config.toml
num_attention_heads = 5
intermediate_size = 448
vocab_size = 512
hidden_act = "swiglu"
qk_norm = false
init_std_o = 0.0
max_grad_norm = 2.0
decay_fraction = 0.841
train_tokens = 292000000
Each number is 500 + 40 x the weight over its row's rms, rounded and kept within 0 to 999. Layers, rows and columns count from 0. Numbers have three digits each. The size before them is the row's rms in percent of the matrix's.

# gate: layer 2 MLP gate, 448x160, rms 0.1, rows 354-408, columns 0-79
# up: layer 2 MLP up, 448x160, rms 0.0979, rows 354-407, columns 0-79
# down: layer 2 MLP down (transposed), 448x160, rms 0.0977, rows 354-407, columns 0-79
gate354 086:504512560495515513530535562437503496512465437545492536618585458546478480454517507505489513442536552454550456498518539517531473484498584493514410550482512505488501483520484481548369450490502524477489517534529463477517621500539485473510516478
up354 084:455471507555477554457540480551507494409578455472485522574514506532478551508520487508530515500519483563450502465541540430537527567539522441447573531478487482598450520479516524522503509510485525451490481460588560442530487524506418477558644502
down354 085:443487485475550551474514548478510529451501503504532497514479500518445513529404452494509477537475529561488558441556506504481582441439515478470508510537562516521417531421432498510536569523557492483496478476489519460492495511505467436516520558
gate355 064:451477503479451497530529469512533462523496485512560574570490481541442530443482478533495554490471524505523476559502511486514458542580553454453517530507519503517543473499463474489407520409497450399469506528517522516528527497593525455464491491
up355 068:538461480458582488529526518521414493499446429496462469550398559546426522509464469544544539478494477493448453473535519487474534545456539549440478521541443554486517508519510505488489502499530510481513557544522513502530540474501414450567546523
down355 066:508485549496615434510492543495526526497466510486522489455575521525530547485425507466510489442490480516474541455487524488477501461474449513491506532437540472518528559488457594526588465384476525549515589556504547459512580501564527508508419562
gate356 143:489540588533560491500567537433433521496546473540501429465570495487492495480530501499525513474403545526518554511542531552497518519491583536557432384539509473470540472444474487485469474435514560535442431482546436488518498493456522458541547559
up356 126:477521546509551491481561525474503602510514496541521446442579471508536486524549502501457501499409496497549564518494524565487479435512508522604404392490517481473534459463450513419465477451575532528402443460509485485511493487411514479518498539
down356 107:450551476530426475526477462515517440495499510462483526509459478471526509492502475495482505493618481476537443497500482479507494496510467450468513524493522513545526531528554547537510556515513497467547565507531516504515562512566500552456453459
gate357 105:485471471459461477431435496525514493500459533487500521484509477527492436560470479557420535514486515472501519471523524517470539342513503506563463466503503532480506522504460532487454477501458537608452444478480566504495508495466491509498550452
up357 110:474480457538537529536494494568499553443419459463571472536526523579551528488501569524495474495493454530393505466498459496519548525476512513454538493479475464473511458487489526542490430506529478475459526552551474443512459528537543458520479507
down357 109:488490445494524494467499498500505492458568495500438571523512460558509494480506495540473475509480536545581540511538590470494517532469462494524514526524550540577511471484474531470500510579434460481476469497518525512416442513479510428473591404
gate358 141:561448434544432548499458469497497579542413487498533505508469541458480465548442485473480458475499546450472505467508562539528525432492533427504468462548480507460446528546533532540532475513466504545494582498514467486446541542535534440463507587
up358 148:492465432528415490500480497466514562528407463550520495477545520467468480537474499529501506469483529444497516454471592547525550452466556429507485493560525515470462526522512564531547455507469533555511555509503472494438560513548540452488501599
down358 126:528533477535434515457479491435514587507478509534525454481515610477497440504480463502518483437514519474459488491473553501515537499454523471517460477536556518508433503524498525517552402507464511537478542464466486472426534498542520463619515554
gate359 098:489515449511607503511522484500488475461522452466484554513542499591525604480498468469487617494469516517517504544485534503512473522544497524478530531529423422489505555545564469523511498487489604459563503456618479474531535553502521508511540539
up359 091:530468406572544531467486467486491570511428543451417495527480538453490467517495515572424444497587516457515517478602459472502507462503527461477499507492518512508518525515487524557493472479493465546494520541424523499493449514476494484488527480
down359 095:494482530512478581458540494515468561515429466431473510498512421494503463522560523561415577538495490487451517499524476493528483474476530496490460575507563515476527529506587552568576536572502477412561493530506452494515445513559495504548499437
gate360 077:504526540499524571530426487528432517536473529566543514464396521545555485565480501516521405553554561488481445494510476527514505536551450534526451520537464549434512491510503483438503491513529489519418582512464529510549505463493535571446499498
up360 077:535515458486551534467501495519474481443430493521525486474516503471496456494468502448452505563414512509551544437474557488504535520496441488500480516637550502520545451517502485548450515498431509531502447474532490570493489534459561492509509491
down360 080:499512490518585486460545494482463474512493566507526510503550465518471511567483473493486441522457512624515472459461495536548483467463470472469528471489420507523489493539518481503572521548448522497430479430491579519523460461473400462483506574
gate361 109:552479511517581496517531460584495542444515509474438554464473566547546539432501496494510549462535452586510470492453542476543476505449530405442530521518452455521528537510519458584481455548549446489525563455492570476541530499522554461518546511
up361 111:496448524525551516519546431554468549443517528481423564451463598567562507429481508469513538539518484573543537457464570465493470462441463488479556508522455466451505534550519487558522480584553491531528581446516586463523553526497554476506505508
down361 110:506506519494548503529570484555455537486450503503419514451485517564425502475497497510484535464564487598499505542461511482513461490471531445508526497560465474504495531513480454529486478545504390477573604493453545511572568546483511478570572513
gate362 083:510462487476480510533536471531480545556430507403489482550489430516491548570471494463509494446567470489497482513504389467447509533516566444478592471527489493557482448556540503497507535526498436461582494509477465526483450489508488512494525464
up362 084:510546459532572501500608501483509500487513489510549529470460504424473489515527567504518504545430442595470548496518530415469545487511490404526493483492542506404540562461502455487433457483495453458498530503515493511491535496514460449460476542
down362 084:467506478484450528512547524462521516475429549468465534559496493518512509493455546419482584447563530488499484563537551551561527506397519539520558558514464436523458459508547522520525499535543477518517504511509494553472533491537510460510525465
gate363 074:425518484518503543496555500485466502520475476527537474587533469454566438539492486479497495569441546436435476490521537475433508527560542495475514465543531553495516536518460470449455509577493471532514464517535457482466559518509544475472534538
up363 080:513484487458476444529483535482468472490509551453462547490498508531523519478482513553434459468539464485562556507489526491509473474455552464523498530517472527476389512502505461507521527472626554475538609514426481564520447497497435529477457529
down363 087:583425501504430536456450520484540482528507492434485568511438460466443580455501454492442520470545454501487546484500528493496543505523477476454549487499480473540529502509516519503450491484495502528468483460573456519535490476374476478547482595
gate364 087:512437487579547527532507532554502525473529581497468557511466430494498496445518538510531498492501443536476465560489459465518471481554417478525502498586486418538454450517476447508452527479461513603494477464535567554507539515532536531458492445
up364 090:508535491483516486468538551472566471557443461492548425500492551498405446589546506510494521526540522470607526486529564489503517537508477526502443492476481542520501570521538559497557464483504494529476481469472463506528495532498570481492534459
down364 089:683373547487485484498451515501520516517538544521512440455566468443486489516544525512479500511503502544505585491523531450475487479536543540493541420512569446509520526441505547494467490535501507521477450490502493541506472503405479534490482510
gate365 092:561499503470475538481458505606485526457534492481524494645450499454443467595421553494462436492528563564457520455537460483541472519477463490519483496473432516511562542550495507482480505547492459490485541524484499573480519487501473461525527509
up365 089:485462445536518501512500512475519526450539472446469462542506537450519471440473451506522545534494489579491522428545515450411470490549534404552572509468557451531453471473458491510539519501446521430496477467431534540521431466423502507473517493
down365 092:652524465474516478490489480524507562515502449548549598495429500480454486525500530463531432514547535476538591499489497493500518485531471527560419464518488509449503485568529538554543507519464477480523546618491451555516515460518532489460499521
gate366 086:549424485463479524530506529439464458436442520494440484547491471514562448492530559498543494494433415468474435483521438533503490584481434469566453520493519493482508457560509508515454498516503489537484520490509425500524507453443442493430530506
up366 088:566444512494501516504526485472464499499441598481419455491534486578566490529535572473559539520467500452494469491509479506467439581514447471557529475479527510446519468576487468468519490506480530496479498474507459501506507411469464486446524487
down366 103:528522519526499509514494504442512459479486473564442458459504537497556484503486526479472559506500471483451406486507514551496439479503481482520538538508546538453570485501466495477500488535497548511500519463485454442522479470453493489524545468
gate367 106:503421538419489455499515518497489507491492526524477564451448539444522460489482413542450511508511568445466507547478579456477479478464468486476515520498480475512466500523505468548502505496519595525492525434532571458541492471482541512456567544
up367 103:522559420493497515509428490511526441476554518484551524538625422495427561559453544518488538462461457514478471484510485528507514436528526486488485440497492547559477476481447438488474514518475451507445429473448564497457497489550501472507496452
down367 101:524496484531553488498522537486526490496529459488526530525457428518430443534426468451537501475471577507404584464537438535470561497473502537508465445485450538442518470533451404513485553525579514518547470590507454477501507457478445533522460536
gate368 103:532491501429522476477424470459512447455450548482539533504527552519515449492460460542492434469486478472421485523516585539506496480470487555539499454466479506437504513492491521500452538509558494547411485531553509514522555464441471509506481485
up368 110:380422474526492468501486481537531508540500501529437489450506393568523511499560484478508507491538511500449499463469546483549520536564468570431531485512506459526452476532446474549433498543530549465517449521455545461493545461444564550472549523
down368 108:580496498421530440439548475582545455500495537444533538506441476483538451536441488499485531451497448513526457526507547517544489505471495487491532427458531516521495515459561512470454521510535495506439532549609487508488573492513495456484514575
gate369 102:416434517461510526499515524429495501481483487544438442479518452512531558577521416551450520471517391480433491511507436522485512541491516539480556524550506453442549507458520466461480536521509489502406509546605522468522467564467484461466537515
up369 102:473505439453526463517541484438517500558516526500486499482508472538438569560451559511532482516524428539516449531482399468479532534541461518456569526495483556462459511539528570500541411441507459443572549504566481557492580499584472531447529517
down369 104:564485541463535516551463514530512519520494525507430493429504524521459486550568544521528525456566492599482575540498479576442482556473553494579489484494454507451553477469489487476507480470468522457523454477531419493510546523478462533509544562
gate370 117:478446491496529510399489495522516483463555510582493481507538446445502561483558538533581543522467410484543493521427389565501483506556476534489406525446542448491487525481474465543459452452492530447546478434500486510507524486552452468474486501
up370 118:442476438462518488507450436461481465511519604547544612437491512480537545474579491545457510459466552406507536529516486549477538521493445509474396536545509522515492516461519479535528466462440526512557504490523523464505519459488451533440495530
down370 115:454513469463526539507457556523567471528562445515504491483431452466509533471509566455562446548460502505359425514490492451552416452546497476514515463479466507530498457461390503496448505476512432475462438464532464505508537532499501432478473519
gate371 121:571452485528514528490427469550534481464507568468464535502498483574547515476552527533556518518512497471531509466491541507467513515487443542508531570526474465552511459566530518530581444542526540540502530454504514547464466464383466513502545527
up371 125:488553490489448527427584525483415499506495433528525451520486495439413488505461439497511525532472518480475470495437429566542532479486563482442431490505530549463508534442451454472449498452451480500448522551475494526413534462609532500495449482
down371 118:516451482529496482475491495557504531456589464496460476517520528491450482480425477509482460550457456498453413450506469541544492462493562520466492412493488539466459456436408484506470502478469515501417495449493505431439500578494603474489481513
gate372 095:501515497499492587457459505538488462539474518479510625457531530525452392528469448546460441454492599440422465470555489510456551504496511521456435480503477513455549431517550473488511544524432499526432503521508560522500515475490445469463480468
up372 098:520485482548524556475442488575443518486554440552475518524436450444493557479529545480475526483445457531572573485426540453532451475515448506466474548523469461516456476506415538550525467530500502488458458497486464569490506461543482503563523519
down372 099:469512506501480523480528427429509500460503541504511420546545439490514546432556505515574512533544487536545483494507556524506455418559485482524480490516452495526513459518464572492504452533457463474410518468512493499476545546488513494517475554
gate373 083:547459480577519510424526528485483518510475464536468474569495496529538500470397502416499437486497479429429549508520527521478515562508552482520488491602457576479487493491499531513469516528433497563506508479427560629441588506526448517484450461
up373 079:508521514490589583542448525497502513491456492542587495541469467488468473584473494518481487506456443477481443526484560465526459494467512540567521478465496548515511493493464462416471552520529479501442542488510483517490557495541452482535467470
down373 084:535509529536485499492498484396505497480470446518475456486579489498510468528564540526544450532491479526557515478445526532497489468552557522525480452448537517547518585480430567482571477569507431485515528523512562547486482570479498455486514493
gate374 107:546423507558527496461482481562449509503514486477422516418517473482524531462553510486547503567520458537533529489538496532418499497523458539472544526513475435548474492544464486537463506553447518533560524498477596532442494494458503526448560470
up374 107:463497507460489440498581569515490501510499497494573467557502499417480556453532537463522435519500456461514474498557457531468442401522442539419469517482544513466433499522457468511483513447464497545488471514455523498480533564571463487472532446
down374 109:554518492546514532483474565471519474517515509509500462471542512535453464551497521455505538497456493490466559538529489543492459484506501523494513455477553587498427509484424472600449474410465532586523515483504552428487530591495458496525510461
gate375 074:533502501490440473505485459473545495513495482499500529460443553491527465466479464431486481529495593482496536487520423530507501514495456514503495500648428526497494439510468548509585537524535492526425461455411523472506455567556495533511517443
up375 071:472494513585544530495515469485565458450490508478521536504621511457560493441444489524438540497502504512498516546468514491478497465502537569480440450461529510439544517492525440424528508472499495536542471443514480471523472456482494479467476454
down375 071:589538513480482439505558475506528506469491532525475490447487500540476525521443505533465557475534521459483575489556545434496517426506492507459538534531487519440458501481521483528501575510415439586541410539454556505504444484479532482526524542
gate376 085:466499457458496543524493438446520534452508522516441543593481480484573520480530554461493502497459588538521499536438500391534517432549563439468538517554488495577514522527529503502461498493464479487495451483616455503575550549537536487529420536
up376 081:440472577495540547566499486535528555493425481549468488523474495540531500464488497494493517464530525419549514546437470452512458585518479490516491503570478419556507525489557504545474537522468471483508501486538466468503564523536497504489511579
down376 081:518579464492533505472479527477480550494493473468443541503519474467481528489485493522486423535545540520531529497527485505525533477526538510528503476476481520470516483530519485468542491454514501464490552502489620526493461532491554458532495529
gate377 127:529536506560502423526554560475511541519470475562511453525507508506531560457532471467460514492473504506601577498513545459510455536581500519535511490418535472471526528471438560473530546476492534494423466496467466516529468504500504510550551506
up377 115:478524514473533471479515543528525562515483416559438446493551450540499582542539513501478491476474502504519557553461582498462504498551490576537488478535593491451538501477456481473506549473509491539536466477519458469557456550466516445490590493
down377 108:405559478512446489493506451509522449476534515467501510464512508490526463500524487540473469472534453472525456487555436504506507480466514437475466512489506540546554528518563488480508514513504485509559557454489597522497503521532470513478452536
gate378 115:429485424481452487494495528494473400473498473485493567514538431527600482462535498479488564475522529560505574471464453477499476450487487450503454481556519540510470532555432507502457546501515478513549459527537492527505554426484547542398543482
up378 104:425486487513488548437588580497506499549483450505516547471489515528542513448542535516538550486561522518558556492466442484479443488503464494542434490504515442537509539539472515478478563493469508494550418561502526508493563454493530525494566469
down378 104:423511567511432511492520485476531511494526484493495481473525502514513523534484458497541446552418505509479518464547491462469539459494498513461533450500466491501386436499456476483512497537588519466436433439452537486453503488479451453453498506
gate379 075:504517482512477489532515546497466570531561543563481512460495474521540512534482524498497446459505481424514516543554476518499527508548483517422553530581498442596529500522545468467485485566537489526509539512468471460559452513493555534519495534
up379 074:453500473548544500404582528572496471483500536512474456508488550449526506499535463516482560562468453488498513502479555480521493491427467568457437468494469543427461482493428539486483501424533492485540552474505471516481470453487522471544429493
down379 075:496468446467533529526479489511531521491524484408496505528494465524486479527537491486508518557434530537553598491530535460528480507489472481540538516505540490490500441579474511513503524514471478552442501512525520488479501449454495515540553438
gate380 109:491471379512512472468529545523459500507441425440485492542470514529510572519501500549487465453507508481524460478482498483414542518462555457506582536410508505594508486496523503513477574564406452490586512511522538450494514528455494449509533518
up380 103:454505467531571553517461568546504516520544460463475511473541442530489526466495535537501505507569513547530524470566409517408547515477578465433450527569528534463456448521576551565514427441531468467602503469504448484509425519449572542525454496
down380 104:476516531517480551550506507501500438495491515527527436488496432430588463509455475488490562498563490481402493486531468500571494465573486509521474548457546545433488469492510459497508535515569551454524496514470467480571518492517530521467488474
gate381 099:508473508545496488453566516547460518496483506589482454423526585489454488471474536493531504535505408512488461515544421500520464603466524463502444524533502464500479467555509489505559444444514464527530465493483472514431530508476565484418516448
up381 101:517534545513469464541552471543526493493517533533440456476499464461489471517513575477555569496557431523476515489634443515526467492531580513535466538505494425537497478539546484477517483482494494505528533506492482474478443482493494516439497459
down381 098:483606489483534519431542454536508523513516508464517523571498466457520490471544514508566522536441513537536430516488517600502508509448505514463504509504486529494536509498504484559529563558492517509527545465549544421562448520444534534520577433
gate382 101:511476453582483465539537483473474506497506436473467451479478499454461514433501522538487463510538458465488503431469481494443555585583522432451508528485514473506569451503528477562477530460473542402524539469531509423512479532496501476533587474
up382 102:470582525546574501537457446573558552493479478564492485509459529488540480574541513515484543426467539541453491502486560448551452501524473434502537465487510469578479522497460431487484501446511456490439449482550438511512537504418500464519451496
down382 099:393598490462478473482513470528492485530493493445461505520508487520496498496575561478525470484413497544555476534441512498542511504445402557464448477586452491577458511466535515541499504505491548501452544534550536523508524463455503512481490516
gate383 089:490509521502507473538472480485458480568477526529557579506527493495513492457456536434527552462482469469555529540498453453556499509489480487578509534486470470510542524499448509526422556460463572566469562530470577478563524460566483448408447490
up383 093:517508452587488424464520533544499485521481471503422447541538485442498530545526573582528523515523484474574478551479521610532456420515479498487482516514531425508511569486481531495495449494514526468486499485467509490555427463510544487471449505
down383 094:539482533427460477534426512538455433551490470487543498494455528537500490445529521461483450523505485460449576542538535458527490454513493464482521495456491509453429402530512486554422544476444467521484510468513467401527565446490545595523529508
gate384 122:532480523549482486437584482490500497511533512427545498446532514518540559483549503451590504534504483533517513532560474491562504533550532477413503488426526432542504484533480496510522444440468490443553492522528456472530488513536470517483488509
up384 125:457527487447500543542487576465454476473501450594537455552507501470467445435464520556440419472536476466451477471426488498475522517477485552504559484574466533458493430454530489490529594572537514486530484532489500524471497512471555493519557523
down384 119:441441544526509510511534543438481531526461406582519558571500540464487514463456533500507521467524480439571512504499458467485566554492544533513496487522463518455471520509533431494469488596538544524535574505483523521487538488482579522459551456
gate385 103:515442430455506559477562461528471518546473460547498436555521565594536531485569529488453434529551528521509444464525541582463457481557494485547409492471437420496511527519485497418463505466462508498454548467519579481519527518542493497425513462
up385 106:506481465486532518519512531514526501504537496433504505524478490451467545601470463520511515424449507496503596478562441502480514504507542449500541545541504530490494468460502473511557591536453458466481471539592491507503487528466517503485446482
down385 107:420506455516573488505486481500528511496502464451492478541517516461448520525565435465545513460469474528520501474534492429473570503546482517439518518540536475526511473504467497489516544547475478458517491472498523425546452596479514411535432481
gate386 139:441457481436503506476480495548542531455464471544526574485469553527455511460479554451478442516553478541433504511436507509472555522507476487512478522535460496520479493481497511567550415517545528460491575502560473490514449493501523483501452515
up386 139:461450477476472518483571568494483491546486459447478421557484450528469566500485511515528447488559447465542453478475412507508500550464453458513529439502509472524462425481552564466491494452524487422530483577477492437491476527552499477486519527
down386 137:412505485432514493460562486505511505488497484537566525447446618440489492519510499520438503456619430493494497518473465514526540507506501520471540534481517568522487548510509502523504478426516459516550528497529559566458473456520464495516441448
gate387 103:513491436527431574506528497493529446529565558525508498481467435555470464470474440543494496485454503583515496509539475459628544468565433460425520416454530536493433442463461462595491569499463494493475469473504441478506539537484506502513535484
up387 103:529482491421515470539464547457468485524533594478539467458509471462522530505460418550534483491500491510557507561470470527539500493520526451527527470441507467492474533503492485513544554507507530499431446506471492488536470481478422517470427503
down387 104:452538439526532539467553456509545485578499589447428525506499482466549527454517546525472514518521554457537434508507502503441488514482537495545485541482512493526500477510554463411509489409520518484505448580510536470446496578536436538504520473
gate388 136:541477444455496472521554537533427478608524413455452537449498502515472523510526613486474439542541471505569475550504488478508489505498483451460483464562566519558465479529532506501534451442510471483565518530525439560512506544617506530433539557
up388 131:548514452469519550514501489625439520526508498473495532509485492514477454482517561444524453510540463530531484587585477485477515488411551506509437498561541522483455459569523465575566502461511400506496547537527462517477524539521469522474553508
down388 123:509519525463438478415517495566490530456474474533469506513511544497540499514474430534570507514440531470515474469446458583497464477509550531482536465503508489479517514495503464551553571539515424473485561487532569515516527507553583463519554416
gate389 095:497535467422469524505478518489454471463532498551473581484556528475431490416529559520561534523454530535515494510536538552529543455498480488508512465431494516477524486466532498433490498502455437459508524504586533471486536425557517491526591485
up389 093:424517528480484506455543447483530494436479435472484481435419551558459571517569484459499558498511452586547466467455425530453511549517515547488489519502475493531470590509565486512527500490507502480560452514516534417525512525450550455458581435
down389 094:554447556499520509512475493549501610481522490469537503489556418507510464490505528496474471464528529520471612434490541519470469509457517530512542556468508475499533484390523522516433593498527490465451531478601476518540503511526467446595491470
gate390 059:510469470467519534471483520532481450491512514501471546512557449523549451552525471464488628491427442476496544508497521396533422389443534526494467482528483521474514491584566472500468534572548577504465487510490506557476452475476521517508507490
up390 060:501508481597509558438603510513493475489528477458506535498529523458495492494540464495481585549506527591495467480494518463529477484471471493451463585467509496479491466487421481587441411434494530542487533517500496517498479513542511478484495522
down390 058:501489528451517441463490512487542483486435497492513448492531494539511492524433399489537491467616445455485442520423473547507401491432565525503505528478458474521486522497496488435513596494443477498535486492465499516459464472511514469531560478
gate391 088:512497588514496468511515527474470535538527478451515481572562511529465533583520512428470515519503489518572503508469493473508428528560522527542436481543496494462507530551474535481517534512515539520572494453507469499486578526476484484462558488
up391 088:509517475510481561474505460501439482453507521519523547507475490423512585460456487517485512497512452561493459514491469452514510574531441504498534596422476554436475524470534442560573456501523495497473478515486468532515506499622514478522440486
down391 088:547494487491573527530505496490504551452457527479498510493440584493450442488446528512528561495492550491470580522523512491521538530490489554492510464487509496479478503492514492516417488505500509502527495506532462474481485493494511449553516532
gate392 107:471508510476523482631436454485485497516438497495499501459457566480545453519518467512437555510466513477532580559489474481481530424511571477553451571499523422412572557484519499483496493467551511488485559524482573486577452498580484519508482498
up392 107:520529504494441525440571477483545556519540460463484531524469456534451552462516596518567464526533566534529494463493500523521457485493487520446489451482493525602468487526457444529504456485421535478494464469535445457443524515448528479515490510
down392 109:521435513480419508543498498423471532484566477474522498489469486498509501492553516490473420516516503504492484517428486547458458474525544463421497478442441513493488469514505535556543481482530498470536502575479474534426497498519500537442555525
gate393 079:541459566540491471480513485517462494457519509515494444475517495422462465546573506516483537538505441553524503475506450504485492514513475491536473523502566468485413440529474484532511502468488457501448442481418568456460452511472498436472468398
up393 078:473525492428486467444558514502456504527459525458508451505441526505450546482571508572533507523546437548436487453468487621490482486498459503529475517519503462545542526470513565518464425462523568555533490552569490452494533500543509510473521555
down393 080:404501436459534457454480495504542466478505435478486443559530500430475519579502520544580544533426432448466548484461532531464482465489559460493514493474518502543511394600483503519545424544446489463519576434482493485513545486557529473514478458
gate394 113:464506543546528476490519448469481519541464479495533523519532569388616487436548446492476479530506560550538500480469470496499528475501481479528471591527522485532473524488612511585556447536504551432493501571505450460513476606452494513511515518
up394 112:498500449428504494476491468554522541553516551527547524479508413581528535452487584492595477516498435528490560538527435547474462499574526543573481462490524441436560492528506538455536564472480486519571478493473425513504483495503455552530520456
down394 115:559447460457509495501436515550511516542499496457474499506450428536427490563504540531574444533556490462445536441468491518440520534505473445547437465499498483482531464493434525528542451439535515527527459553508452566422480416523503516510526554
gate395 108:494546494488458509429500551490442552555468502457481436521469465497518558448514434509498431471500572488511541526491438520521488556502569554493538475434460513507499503440552457495518500493510476436493522546534461477497441559501480516429466464
up395 117:464485489503493536465491505499537512466494487505468457556537436528456518466545489448492403521467555441505524504497465507437509555512549605455493492500495517517463452489509482532514463446461470486463472533569440498525429588501529488395456505
down395 106:489531504518551522496499507564451538532473454542506463481485565506524490467492434448457583490593489501473454492512472525462497505514483489511502546489503510462479485559530497553482490522492513467541530516437523485537503542497511473541496547
gate396 092:479454524465492571456572436486523514463512463491528521483524586471532498510464460470428506533486520449459527408553576486429550476565486520464449510514444486407517541482472496431502473444531491466484518470497502503504509417507434577573481560
up396 095:514520546474494452487483534476455542513485500502548524476516552514517522435489484525535521437498555480412477507452516609527479571515502520518546480429484512474542496433459449525494533499542457524467453483448547480465567473498519520583504572
down396 097:493470487514461542357467531457501461499527502513419581454542498562479495507541422496529512502515488505544534572490396522486482518471521466564456466465541518473482511503515484559470547556495466432491411480500425489512515480475519503448482479
gate397 091:532470460475473522461561543576467481504504512470522540528445489461529505436517471541503510498463368499500494541480482494489501497487439472431548437513498527504512453509402457530495389451524463539483534473530503501529541552439482457407506567
up397 090:450465529485553448483516510520492466514490528487476444463488478466496462481564485553515557569493494495526527533537539484523505502524492473503492544630520434516512490497474475521480478431490449499485534480464483476519513509468553594471420453
down397 094:476494459470485452425515476477520473469466577485462567555491463546420474546496469482568508529500529444492522534518463554470460532505506479508538491490498531491464465515487515559450485503470430494467352477485475500580446421518518541577508462
gate398 108:495529505497521558504497492501501505515519406466451459553513577544563552508530492485480506533480473477505473473470410517520462485540504454469540462517488472559456440514585525625544438485512466498409498521548529530476506518546438487501506506
up398 111:513528431556496589467521492451456493541484551533467529483473512462503485411492462530504520486511569522478528528536519484564504588499501435507575560495446507486473503480504483493532556534529411455454497524480560478434469481551557517488511535
down398 115:434526484549507464482465439446531479468453472482492441488499493462491481447503570500552442494514489534504511569504459544450495524526518510534504427472499490474448439525524474516591431549535461389475514594566498489510530477510479518520459506
gate399 128:464523457566509536543495551516479463467536434515528513475480506442520491520527462500532465485468549506505512461483512474569571480474479563418521426473527442486525525450523559555510515523543519443534527537531468494496518504466589419480507497
up399 124:540503459560524569527468472506487449511480454468525503482449506450553408485515474531521447496494559548572533463468541539562535491552506523452483488424532521470568559456503552516490508455482517543514547502517438475495497494486560456453543475
down399 123:508536488489533501550501522473480493418478494538518493479477491440483470504458447514490456496438527547505580437505507502544568466491438555421494407532538509522551522438503522553476549488482543461524540465543471559474500482464538436487583541
gate400 107:507474467549507533488511552552435551543470472487515469506486392484538535496519541492506458446548476457511514479529466521479506447471597419437484525490402521523469440510576499549511493464553483536535535556569493535495453498504525476492538479
up400 104:450506440518459507462554531519477485482490478475454476488496495436517614587471502523551514374520465480459500501496494463473547445510575443536574514465527473588468463499546521519582492538478426486521502543535505508517491489507493427538513474
down400 099:515499504505507493472495483524506495492405566530516529539467470487510493449474487456402586555525507521434507589543501471522507388506542553544520551427455461415522484461478449516506518507482531481463532435526514480577507495541495456479532501
gate401 121:550486565491527504513467457462503539493504541545522459460506484413511475441520478531533400529508500443417490560534453560504551554460554477481441460453457578548431465494514538547524556485547511509504558533461493422505512521496469482487489494
up401 119:498500464512482513509405517572477497443479448499512531504552477505492503624489455494447486529479485445471532503501580553431503450506485508440525525574459519464477475459467455442477463489463530578541459479514520563521505475427451536550510465
down401 123:524491502550472464525503585575456483435502490542518514486545509544496513530492489501513494516426484490479553481464441504518479509492461499521561485528485510465479531496463492495483465476477492564571468465471475532483493457484533473475546474
gate402 139:550515516545437500479521475474598476543470560490479507565510524466547556491551523548503467525487505541460435573482536469476443479502523508463568428478449498496529480566522498472528470510549566458511523529483490476560451400519488474499443537
up402 131:458468532480534495531511506516446541466532451523484477426476483524478516533471455455527567469505508476548575438545471536486528510558454470535489577490554496489495536461478480523489523531452452500509461483515525517420551561508496500489517413
down402 130:444434512480515454528543518477443575450539506480493494475517516501502499508508511454480549469451504544537529507490475544545539473482518487544482499491516511489491521465486486482458535469540455491475488476546475576463561566483460494485513516
gate403 090:449528530521453483481412531466545568497480549471544554511464457524533516510580486532496480489520508426481490500487466425478521464603518522527471520427491478492460455443560521447524526612467508506500559499587548423520551512460515489489530501
up403 092:569559510478445423522478500415511498492516530435485481531549555452545478470495542578489497455533514476503465519526402518510523502497520465514443452496526479445492488489564530556587476508466544462518442549465476546544482461588453459520518531
down403 094:570459546463636548513534540536537518501478530526497536478452557516423531487432463477523501495561510477545510576448495546565504460499500508531561491551424435504531608507431462513512528475491450552488511512467519486518469489496472449485437504
gate404 064:432440540440472526463546484468485463542538534516488536528412569514518539487483494575497519490512439526472512497493466500520424538537462489544504501511433494499462518486510547497568490459489513479501520493499526520524513508553470436533594468
up404 069:489558479486513450591499474542494535505476478500516517474498488532503587458477487470510435507464492491468558512440459515507530449507539459527598502471554515535523462452494492506461551540435478472474585404458522499520514541539467419582525547
down404 069:521387498480590509497491525546455452538473505533495530411558545485483522545511512493465548515452506585519617441473496493409489511477440544503523509489452450483503536470523486488539522504500484411518498523493507528430415484527433521425566520
gate405 066:539511523540527448517450448558563482559487501516530473527578491506497482446477492503500552480534521542539461487523493475508482492598497476483481499553493487446466496509454486503533584450504508484461554392493476537544482477578491506482464526
up405 067:513543496479480491468489430573506547513449448507569546452402494523546532466505449521515502441506476536420473542530478514529503490550446477470558504501532561538506423465479461564504474476492512520484579458511465534480518511477497539518508590
down405 065:437493498467537552517536524474460553421490552458504563485467458540466488571541530485543482545449590443531403529483462528443466515502520426537480547414505493536520423541541541519451494498499542460480479507464541533507576488548440459500530486
gate406 107:438445574414440483554472482472540468476491494534491501471440559430479512437507470495538512495505465476548466520467547460565491561520497559524477429465514469537483570500531466493488522506509551468494531464506519513530575530533522442516499464
up406 113:481502439539512501504559589521497435610503450533471503577548473527479544515505515476472491475489506505503459531475457543457497435448451482487478545564508483478473450482463478458456565559491488511474451517481464507479515464464456540455533541
down406 113:570549473533573537467535598524513449531521498461524482537493493554566557520492568414400496507489529509487451527527458567430516490496455487502477489522499486503476488528468525474520491444486530507443452477511478414502471498496500536434428544
gate407 129:477508524389487464546520501437476453513475491445460458549550498530551553556444461523477532494470531485485504559482461428472475513471558475553576485583488575559466428495517524441517568508550492485554548486470431490528470582518464493497471477
up407 124:409442498543539540440542535464574460471549488543483473496506486464497585467555577530546518461549427504547584530469505522432508575538453465523535450486583426497527526524505493486496480472480491446493422499509544462520468459558540466489553464
down407 126:487563493492542515508542472476465483558461568441456551445499495547467515626503504541516513513516528498542510554517479502460504526536559547525532519548486472436473568477519538491561560498530498438563537524487527530481495526475467510491545543
gate408 123:458435516490464453479555513422506484517514494528457433529496511396499573547521552555519502468597451492547488490499471526454438544528532481466475443542491445536482451488502528452475499459562509453540516552502446431474430512519519502475516479